Weights of a small GPT-style language model, trained from scratch on English Wikipedia.
Architecture: RMSNorm before each block, rotary positions, no biases in attention or MLP.
Each number is 200 + 30 x the weight over its row's rms, rounded and kept within 0 to 999. Layers, rows and columns count from 0. The size before them is the row's rms in percent of the matrix's.

# layer 2 attention query, 128x160, rms 0.128, rows 49-51,112-114, columns 0-159
109,173,171,214,220,154,134,200,155,173,174,183,208,190,171,197,156,223,251,234,193,162,189,178,150,202,220,192,211,202,220,265,220,197,186,152,261,194,237,208,240,225,203,195,254,210,216,246,246,230,160,182,184,215,166,228,197,194,205,172,205,256,221,242,141,172,205,232,184,211,213,203,186,181,177,240,171,206,202,190,208,165,171,162,229,188,169,205,267,213,228,228,211,198,187,220,190,265,196,148,200,226,164,168,175,188,215,146,192,213,179,223,217,242,223,234,209,223,217,194,240,246,220,223,195,245,191,245,189,168,206,183,197,159,202,158,213,171,244,170,240,210,237,141,211,198,175,169,203,213,161,244,175,155,258,181,230,159,252,247,203
090,235,166,206,205,177,210,235,209,226,182,244,230,181,166,210,176,157,142,232,223,165,217,235,239,173,260,187,125,219,230,211,210,194,189,173,195,235,209,240,229,206,254,144,218,277,200,223,167,155,123,208,241,219,216,223,170,252,239,200,224,171,139,185,242,202,173,216,200,200,183,250,221,202,176,223,160,255,178,235,205,162,175,155,162,171,200,171,192,188,179,231,168,148,159,233,209,160,159,250,176,201,228,208,232,169,194,210,197,169,210,222,196,199,211,253,185,220,219,220,197,200,244,203,180,189,166,205,173,159,237,249,206,119,204,206,213,174,209,209,186,189,177,169,173,188,176,163,202,202,181,187,223,241,163,209,226,207,183,192,196
095,176,238,266,160,174,125,220,170,221,186,174,220,173,163,144,168,262,189,124,201,228,203,163,202,175,190,223,143,187,206,243,235,152,178,132,219,209,141,181,159,167,174,187,198,171,240,204,200,210,217,209,222,237,263,171,189,160,124,184,173,200,232,238,153,146,220,226,234,208,266,161,185,172,221,139,203,220,242,185,192,219,193,224,178,206,198,216,216,140,210,206,188,197,226,186,173,208,173,216,217,137,206,222,116,187,223,203,183,212,193,238,181,207,194,233,171,206,226,198,207,227,174,210,194,191,196,192,197,201,202,147,221,221,168,172,184,206,191,214,255,227,225,225,222,231,222,202,189,182,210,196,236,220,206,190,181,191,198,194,202
089,225,155,168,212,204,176,143,193,206,159,215,173,219,206,214,243,240,185,205,159,252,172,201,208,180,180,179,232,211,161,227,200,237,206,222,208,204,215,206,255,169,185,264,185,167,242,223,263,236,218,193,220,197,206,146,242,221,207,202,250,113,151,230,206,144,191,220,221,163,137,182,234,233,168,190,200,214,221,207,218,147,172,116,204,211,203,198,174,187,177,220,183,192,216,209,161,188,206,202,229,187,244,247,157,223,109,213,168,179,235,210,211,213,162,179,196,184,225,228,207,240,207,208,206,158,239,203,185,212,164,230,194,213,219,228,220,221,216,208,281,219,210,191,156,234,180,149,203,197,217,203,216,178,232,203,171,190,209,149,188
085,236,204,202,173,120,170,263,212,162,233,207,171,160,192,179,206,161,188,197,199,191,216,182,202,216,233,214,134,226,190,252,207,137,213,192,179,204,193,246,217,204,199,180,232,235,205,244,198,208,229,232,191,194,122,165,191,187,180,186,170,185,183,221,156,207,213,189,197,227,229,187,189,220,149,186,222,178,181,232,200,145,165,204,267,212,165,198,209,248,210,224,151,230,204,173,139,257,205,221,178,167,219,200,205,177,215,205,184,169,166,212,206,242,234,213,212,206,215,235,189,185,181,238,196,258,154,199,225,199,228,221,236,175,168,206,225,228,181,232,138,217,217,173,182,126,155,172,249,228,198,154,146,182,199,167,162,188,153,168,162
111,216,185,180,219,207,188,184,232,198,176,223,209,218,251,255,196,206,201,203,178,177,158,235,221,160,238,154,217,152,205,268,174,205,182,183,206,227,255,202,191,216,262,128,162,176,148,153,219,151,173,255,202,181,217,194,195,206,231,187,220,159,188,197,221,178,227,207,172,246,211,210,229,181,221,192,223,243,216,168,237,154,158,158,229,184,206,166,214,167,212,234,212,203,219,197,264,230,182,251,182,227,230,240,260,201,161,214,234,205,196,150,211,254,198,174,191,216,171,154,241,179,243,214,196,193,214,166,180,195,192,214,243,198,225,180,195,199,231,285,152,180,213,158,210,207,178,186,195,239,206,218,204,237,169,175,126,174,228,200,208
# layer 2 attention key, 64x160, rms 0.109, rows 48-50, columns 0-159
097,183,206,196,178,188,215,222,267,171,209,128,194,206,228,143,166,176,257,212,166,182,242,242,211,142,178,193,120,201,204,172,212,232,212,240,172,246,181,185,153,163,216,181,167,191,230,173,196,160,242,218,217,212,191,236,188,196,257,197,175,238,183,213,191,203,191,265,190,176,192,194,189,185,181,192,187,247,165,232,159,242,224,236,244,254,202,179,191,219,243,163,193,201,188,195,257,235,203,200,210,212,159,217,314,191,187,208,220,228,187,226,206,183,226,189,161,210,240,229,228,210,203,202,208,167,215,189,235,193,224,194,278,205,183,205,161,251,232,226,232,218,235,220,229,217,180,234,228,196,195,221,216,230,156,205,182,226,200,193,243
102,243,159,184,247,214,198,252,194,249,161,198,184,169,217,241,211,242,202,199,207,211,196,246,204,187,199,166,235,245,192,165,187,207,242,183,145,223,173,216,188,156,210,195,131,136,197,213,232,174,190,181,206,188,277,204,209,204,190,169,208,197,206,174,188,256,208,150,189,214,149,196,201,156,227,161,187,221,231,198,223,157,220,184,181,212,166,229,242,193,177,159,174,193,192,196,177,182,179,218,253,189,240,220,216,165,249,190,208,183,144,196,209,184,113,233,191,178,217,228,197,206,188,210,180,180,184,233,269,179,251,246,250,248,166,151,218,202,219,205,161,205,218,208,226,233,254,215,222,196,203,203,177,184,269,254,204,241,194,190,232
103,136,177,159,195,182,241,191,159,248,209,226,193,132,186,211,228,212,155,187,226,233,205,164,200,182,182,214,179,180,192,191,177,218,154,243,252,224,242,214,171,175,214,203,208,222,211,230,206,148,184,162,184,150,163,213,177,148,161,183,148,174,199,262,225,204,206,232,242,212,204,181,226,214,201,180,189,185,189,243,186,192,176,205,185,237,137,193,218,177,236,215,221,180,172,104,168,232,222,209,215,190,175,185,227,202,229,133,171,157,201,201,175,225,254,225,232,233,184,204,196,212,166,243,239,186,203,232,162,241,191,214,228,180,221,165,181,193,241,208,200,217,204,199,202,156,210,241,259,254,212,235,229,206,176,179,211,228,164,168,271